{
  "tie_word_embeddings": "early",
  "beta1": 0.95,
  "batch_tokens": 32768,
  "doc_mask": true
}
Each number is 128 + 24 x the weight over its row's rms, rounded and kept within 0 to 255. Layers, rows and columns count from 0. Numbers have three digits each. The size before them is the row's rms in percent of the matrix's.

# up: layer 7 MLP up, 704x256, rms 0.203, rows 299-329, columns 192-255
# down: layer 7 MLP down (transposed), 704x256, rms 0.114, rows 299-329, columns 192-255
# gate: layer 7 MLP gate, 704x256, rms 0.193, rows 300-330, columns 192-255
up299 104:109142109100129130105081163092124135122102121151103098155108093140124151105127118110136158155128155125122115122136135079075128106136116136159079106128104125134124125189091127131089153138103134
down299 106:125152143111163147110151111161144102093131160124131085125133148120119141135112165119143103124147106149118146127156124136121119113148113174108111115111145126134128152111124134115160131121108168
gate300 099:123121139148092117119092111128137104170133106165145111157152131121084088088131136136080155124167136147110111123150120143095158131131137154131157143130118136175125129132117088142119128171090115
up300 105:109103168144120122124115109103140114135102134156128148093141126148090083099168126085091107109167148097128081162138117149111115105127108146125100136127147105132136174141109120145098132183139146
down300 100:128116142107123082160136144166145119153126123147141170117139154125108106128170107144129151143163100138155170131165109124167146146162084170131135104082152119111130108135142127132135152143114110
gate301 099:154179133123098140089133098119108106097097074107106131131122093103115125120150143160117127125086170109121108116120125117183132152110149126130129133110130131130144149183091122125138151094149134
up301 098:127175134152182107132141150120125109136143145157122121147126120118129164098137121140103209115122140131135093143084177126100161135138113113161130141162131124105110140096127158150123102156109085
down301 101:156121167145137165116173117099121103146164078072121093105099110109125070096138095121126140135167129155146141121125130109128088133142130164117085133128133147105144124067130116112129120141101145
gate302 096:148089114119135122112168139151122090143156133124131129146136114091162103133169125128140099169138128142180111110138124109140182164138141151121115157112135201136146171124109134120111118141094126
up302 106:124160121088137122112109113174126104146106144089137161161127118107148118136100100134141124142135126131173149099139105080146132168122149159095128125100124182143088162168126133143125133122120154
down302 105:135141134122134106123121101124149151105150140111147142108143127120098097119142127124100216121123145136150139157147171130151138100104142112151109149141096145106097100124113163101131101106127147
gate303 106:119118168170074155103109145129130125112130109131120107147124161095165167124113110155117129129149145127111159167120163094174127127148116138119159156052154143120074152116139138162124151132136138
up303 103:146167089082157125137141135159128144137143169109123140092154110141103082118133130111158107132114128131128094111131128159090147140105141104154113134201105134121154126106112081113120108155111147
down303 101:135140103087143128137132143132142154121139168079117128138118121144153105091154089136137134142111172077136093128168117084144121170122164159099111091107123138119130133131109109084132122127111147
gate304 097:134066149135110151114104089129153114127113124127101116097112101147132127103126141118114153078163140108103164145160118127136119142090135147089113132127117117174123150119108115105137117109101186
up304 096:134144120097133096118140169078118159128135125168161138183111114092121114164116118148147124103094108163136086136128134144132085101145098165149141107141129119135137155123113124155140076142144116
down304 102:132125176109111107159068140127139132155102067141116103152129134140134123109157130162147138149131122152150164129134139126109167136143121165098128131133108112111079111139142134106125144128112140
gate305 101:176116076140123122100132141157119119144116119106113112115152149159125125095103071124130146111108115110105095095149095158158165094115100148123106140080129156114128104133099115151090103137123087
up305 090:099111158125124083133174134132178137114178145118102152108169133091099078103136113129162125128128148120166095150138088137112141142137116073159119102108105143164146113122130153130145143122137123
down305 098:081133135104151109161163097139137124158137110149084076135148150081093150137108148126129152109206134103139114103139131128145118152152149147115114119120114158154132124158132147089132148135184127
gate306 107:135089079123152172098130158137151100140142121144121138130109161073157108130115110150159095145122129116117157120127135118162141158135168140135124127130114097122110154182129100118140131126156146
up306 102:128088136157102143182108126104107121118129099100123170138104110083143107178125162121096130128119143097122164101147109140138122115110117087089147133115155149180136119149154125142094152175166143
down306 096:146149152148149114130121124136150158114141173134142130150161109137100129152084123097164130126116133114141164136109148130095159110134074123105135140124096150104171132097133132152168141133143097
gate307 098:170111150117162080124138125140113119128145120125118156102085098106109143137138120145120174135120161062089126150120119153096134072112167087158143146132129108134109152097163108133124130112128145
up307 102:107126132121132073150141083066093090124089120173161121176102083132129108112176079137164153158118169132109144145119121141115095098159105160129111159113149112164159049108089102108133073148124145
down307 100:115132119138136131110099106118073121108120112137135097112175117136161101099156112126152127114120135160084140139110137161154116165099138103169158116133150152091182118121125109112120159142098168
gate308 098:105147140131104126144147107107123129109132107116113129104089128104125153132131078153119165128148096169111138120112153099157126140155151105148158115067168119126110138156105143166108108147137130
up308 104:125141108116140097133096157126125156191135130120136137162154087114144104182131138140179096127115154120131168089114098116122102141129120130172180092092086124118134155164100132131103149131115088
down308 102:122150135126132131131089135126153154102132115118136100151136157155119099139108133161141117128088117156112096140069098126114117101146135144118101108131143088131162097142160117097121108145133126
gate309 102:155154153132090131097140095161153115116109112133104127139151142094109127116125141121143118147115095085133115130159126182117156111127172154100119132105113139105098145156112106135122148100121139
up309 093:126158095153154079124159132097128144095122097171146127139161102159139162104151115140116121137137131121115138153120134103113156140160107120134125150115125129148155150102165062161146137168143119
down309 097:106130131119130107096101141130138142106134119092108113176144133163200125119098165167060114127136108162119103111101130135121147142138125129103116157127116193136087093142171146113134114147092142
gate310 102:164149134188178146207144119163140139094110091128086135148113127111155121169090145140119127110119140134138149141127137118099128140079174126149106144131117134095121132100137175169148156119193132
up310 091:134118114096130124121089145131093164101137153137174129084198134147122134135148135126116161164089139123077111140124129155177097122130122121138139125128106092073114104141108161138177120120191169
down310 094:127135149115147153139105158090130161098126119122134078122147112081086139158129123129095148169105147141135119096162142117135117126138140160117107121125143136140163080162111172079145108169127151
gate311 101:080112095116173133096129096152114096111157115131153180121115134103153136111146098154121119173125106142131125121129098138107121127116086156126093102173177144159138097096140133120136132182107097
up311 103:110124101096114139130139128108164094106121144100161192079135155128094080130147121104129136152104128179084114133104115144161174125156142126069105134172165143132114148107123131151120121164138106
down311 109:113154119105119145123072101152138114170108159149140152150094127133139111127141144118173131115122113144176142182109141122156109153112145115099142118154135119161134139108110147142124109130112137
gate312 102:119153126111086113124104121145112104106100085137148092105092139129148156121127120144156110087096126130148106141152123146101124137166151136091122112101120092135124157131166107126132129075124107
up312 102:196060105147106099145136155126154131116163151149133068153126074186124147147123130113172112144151134118160132118123126150098134080128113129141118115094108149134111154084129107113141116136129129
down312 104:160154142132154150144077188098089084064115090163129114132156105124109158119122172106145127124133127096145130148131094109109136125119105136144134128115151123144122143126138136145147124095138123
gate313 101:180160159127156108115144127095128126136122108097126137134127153078125138115095128163151136128095121113128128117131084147105149192121136126126160159127128122074127174157156116163099101131139111
up313 093:132117106168139126102113128119131116131096143108133085117093133145156102146130088102120106102149101107084135139147145153111141168102139129173128128138131094162154186158151107119125153099142131
down313 093:120135153119168140158126130103118142110138119134152093120098142147170119112134109147084179124100135112127148107123148149126157111122157126149120123170166089128166139136151088133135070099144081
gate314 105:124165127127104123131104108136101143105147125132126140118126136191132108108118116170104109142118175115100117080111129145087088132154068094145150149136128140129099147162138127144111110192144182
up314 097:162140128175109101105141120147131142141117094119152116114136108089146092096157186158103161119097129123112147140156105189135136088083097195094114131137145125167141148126119124163099145158077122
down314 089:121112150113107092131117131077106137132158124141100136137112125086104155137134149151139110131106108153126142165117151158139164150100126185131132099138109126139152108135140123099098130104176175
gate315 098:142138111116078078167144116143102126162102109152097123118133136138111098080115134118112112101073137130124158150148174152109137142127101097140131124124110158148150141120187087125155142131093133
up315 091:139137122148091116137128083130129134123151137150105095144155113089112139102107112114139129159105142183112086133159146134136145127103131083142136127157115107111143157123137137149147129111144134
down315 095:088126092149132134129149112120112115138078145124148151115157128180101126115147147073135125087150073155123176112108128121154122148151154148148139108152134163120113143142158132159129118096139186
gate316 098:148111140153100112140163147114137155072136185144129136151116162089169118136100144073124097105096158141056135154141150152098142112106118143146084092160108105101104147115108153094141124151124133
up316 104:133126092166126121119121075117132149128107109116140112149138147135156128151100078162113104092139182092168132124123153156120125137154181190131080133110141149117121107109153137119115098118106139
down316 102:148172131170125112109135126154134134134078122132106145144156086133117138160131072124145126108079128108121104119142149120140134088109141111114107077107163140101136091128161116145133105162102184
gate317 100:145169121116135128111089125144151179140134114162163149145125100122157114079134176114090093138161098101099131117137131121118096086114119130122180135159143089177117094134164121109143148152127074
up317 097:166140092130166061128087146161152101096118113112095128155121121143158170128128160114134113143111134140092165119135142131091128139155114090140107123159108127114139112149154109133123151098125117
down317 103:139091137144109077130139197142168105132092107140098165154129104113174136144150118114128126109141141120114066104133119125101127097152135123124108138119163138143104084116163116119101156135093123
gate318 097:112098139143156125115120120121111102130127098148109139175068150117143153130121127137127127131121138118192140152099099133109130156127113124148160110144141127144120107106114158136074125165102130
up318 098:095114141073140179155109123110123155142093113158126102106142122140078169114107119121153137147109122118111122144180121104172092143138116150082159111118135138110127108112095084191110112119139124
down318 102:131127100134164165125114141130162138194093163125049157177096103135119158149102139153114119139130141085108145141114138120133107122101118117119150156105105130140137104124100186149136177152106122
gate319 099:098139128112129130122157125105155140150126110135173099144140121130149124098120082160116152157158174162131140100134097139116115107077145146138128135097095142116128147140132153108152107127086111
up319 105:111056156145158171121119127117111138096127146121124112153121134127096119126135106130134163103141119135136174133068105127095147148145149146125119111135090116137105134144166107129147168136125112
down319 105:129143151140123125140151148110173101132145131123135109151092100141115120121121122127143084163099136154094102129098110145114126108118141116094099119122103124095130127163132105127159154118131146
gate320 097:144163125145102107137112141119107081123119140111136142158119108162096133140139120130140154114149116111132165141118169114097101100140160140153137122093159111136175091153109110141094162131108116
up320 093:109110171167141133102084113137144095145099090116174112125137112106147100120148158112154117148142115123123086151145155102105121153135148159086100089134129178145127148121115149106137144124133109
down320 095:103123145124147144117128144146124140115133143094128155114133207146145092173113107097094106168147123148136105135128130107111115128146126098107092099119141131154129134098095123163099121093145136
gate321 089:144063138149139128147110153092150164111150099137104107086143138116121127112154156160125180086108107154144125083131167125114151140134118134126079079153144125123150087139120125101123147114124166
up321 098:141116130148122084111154099146125087148108143108135097104192197144142117163093127135122108099147137108132098140175123130105139099154108109130102108125156161112131111108169039117122120092134154
down321 087:113135154144102138164123095136181104152171126164131128137118111078086134130174100110131106123107122137083131128121107147089140132115101129148149164137158149118172130141103154113171129130125095
gate322 111:133122132134133128113125135085141157159135109107120123124136141145106156135105109127169159134185133159124148152104106148129156101149136160150131096120105124128128125132132077078113173144094108
up322 114:102128148144152124155124129129126125116123106118119131136105097115107100111151113112101133106072122111145114099119122097147109154122097155094110117147157118146088095171112171151121100132160172
down322 108:149145187136127126142139134134115095099159114146132111121094126110154118132135098096113101095094150123116125099129083147113176148187070081151140146115143129187096080171158127127128113136142134
gate323 100:084124135104110159143161143130122146106123110116130120137135160133098120150145147176151113101090144119128145169140129130125180103168092108114147122097129163134106111118119122126077124130146133
up323 100:115128128147114146118147135090101095109146144135130166114099154122127112120153151169119143185151127120143135162172131105152155120134158134133160139191114128143084127114165107130132086093127135
down323 101:120118111135107160101135118125121115134152127116132100124137140110119131086154111192158134126141129152090148142155099085146135171112110101094149134095112115139116124138106118139152120137129142
gate324 102:101152164095144114104146116131124102130124153132135139142149124160165105117164104108142141148141110157134110151097113121160150154157124137115111149165140179136138139096127174087122150161115110
up324 100:146118186143136140167158110115103148108104128158105098110149117106122115131158095123071145098134135172112134181089142152146106098117160131155130112139118153123126121149143120111126147175127150
down324 092:153105162108101112183124067133102082120115122124128128121137137118107139123127091151084127136143118099104144142151146072145156126131094121162140130137163159142141173149100105110148109099111088
gate325 097:111148081136143125154162138130119158079123154107126134121100147147144122129116130133148084160124164117145098104144163122173129188137107149178126116109118151152140107155124142157115166126099173
up325 106:124152138122106145134111081121097138145096131131119112168160155134152089105133116139116163077106118129135120097143118096130143094088101091142110110154121145138134127117105141159145115105130156
down325 097:160114160136125165155114128142175152138133117125101144138125172137155144071154116106158137155134114107171158128145095121102100101127137149105102129157150093146123124175133185145084156120102148
gate326 093:147105142176112116161088153151158143132145094112108143139129150111133167129121108165106133119129096115086137125130119144103151132128121105126093139129098144155121144118132118135094154169132168
up326 093:143109148128103145092112121109148114150073117138162130160135103124135138160114099099131162144171133132125119153129096114112113137121091175124164141115119170132121127141108107101109127117154147
down326 097:114119098111129109114098147171120162137125127101102125098135092131154151094158140128108129140100108141165122142121189148150164155153139135155106121115137102080086110110132134101134105145145135
gate327 099:145167136123147131128150152134125170141129171150116125118156091145147093110090162131167069114127137104123130118148176116131138091129112132171113131149117145164096166106125124151180117096130119
up327 088:140154131110142064154090122105132127130148116085156174137122113118121121134120087123111158147105140131162104157133113139102135172113136087079142124142102160127144119147102086133146107118160123
down327 094:128122171148143127119132123101102127117071127127163137077105152112093156165103110173147149102096109130138127167120135130124168141136114125091179103139168146157090091162121135134133119080170106
gate328 098:173150128163130129087134201180149137151124121136099144153131126146121122145097066121116180089123112099136137133156126157106139135112158083157154154132131152131079142166155147146147149134149104
up328 092:129139101078143177130127121162151121100131119146091136128149121149134151185148115127110148145160103154129132143133118115143116159135082126120123123161106147133155119095083112180148115124144106
down328 102:158087152115069127140117080120101122112145105179166108116123126155107178151145128112157119113141112113109162091130165134122151089163115109148140168125146157149164119176125140109124140091108112
gate329 096:117144118140127118161119158152136148100115122112135120123180108117100140151147090155166166100131141131145147148121132128103093099148161065144151087111091137136107120111153147126114122133123135
up329 096:120128121131154070097136108100175165155136124163153150113114121134153111113118132132109130117130146114161122137112121154149169134153124158115135136157126143110129157121138133132115120107106111
down329 097:152140127095158098087145177152119114167082084101103116162152136141129145123122137091105086127080142118145112150119098120095149077103131110159126163149103121127164119193123169109153117142128122
gate330 107:173156120122153117084108126146113139116130120129101151117112156171129143130112128155108175135160114122120134144133150083126150111155125073119136134120092139137144115134129107116110110113144161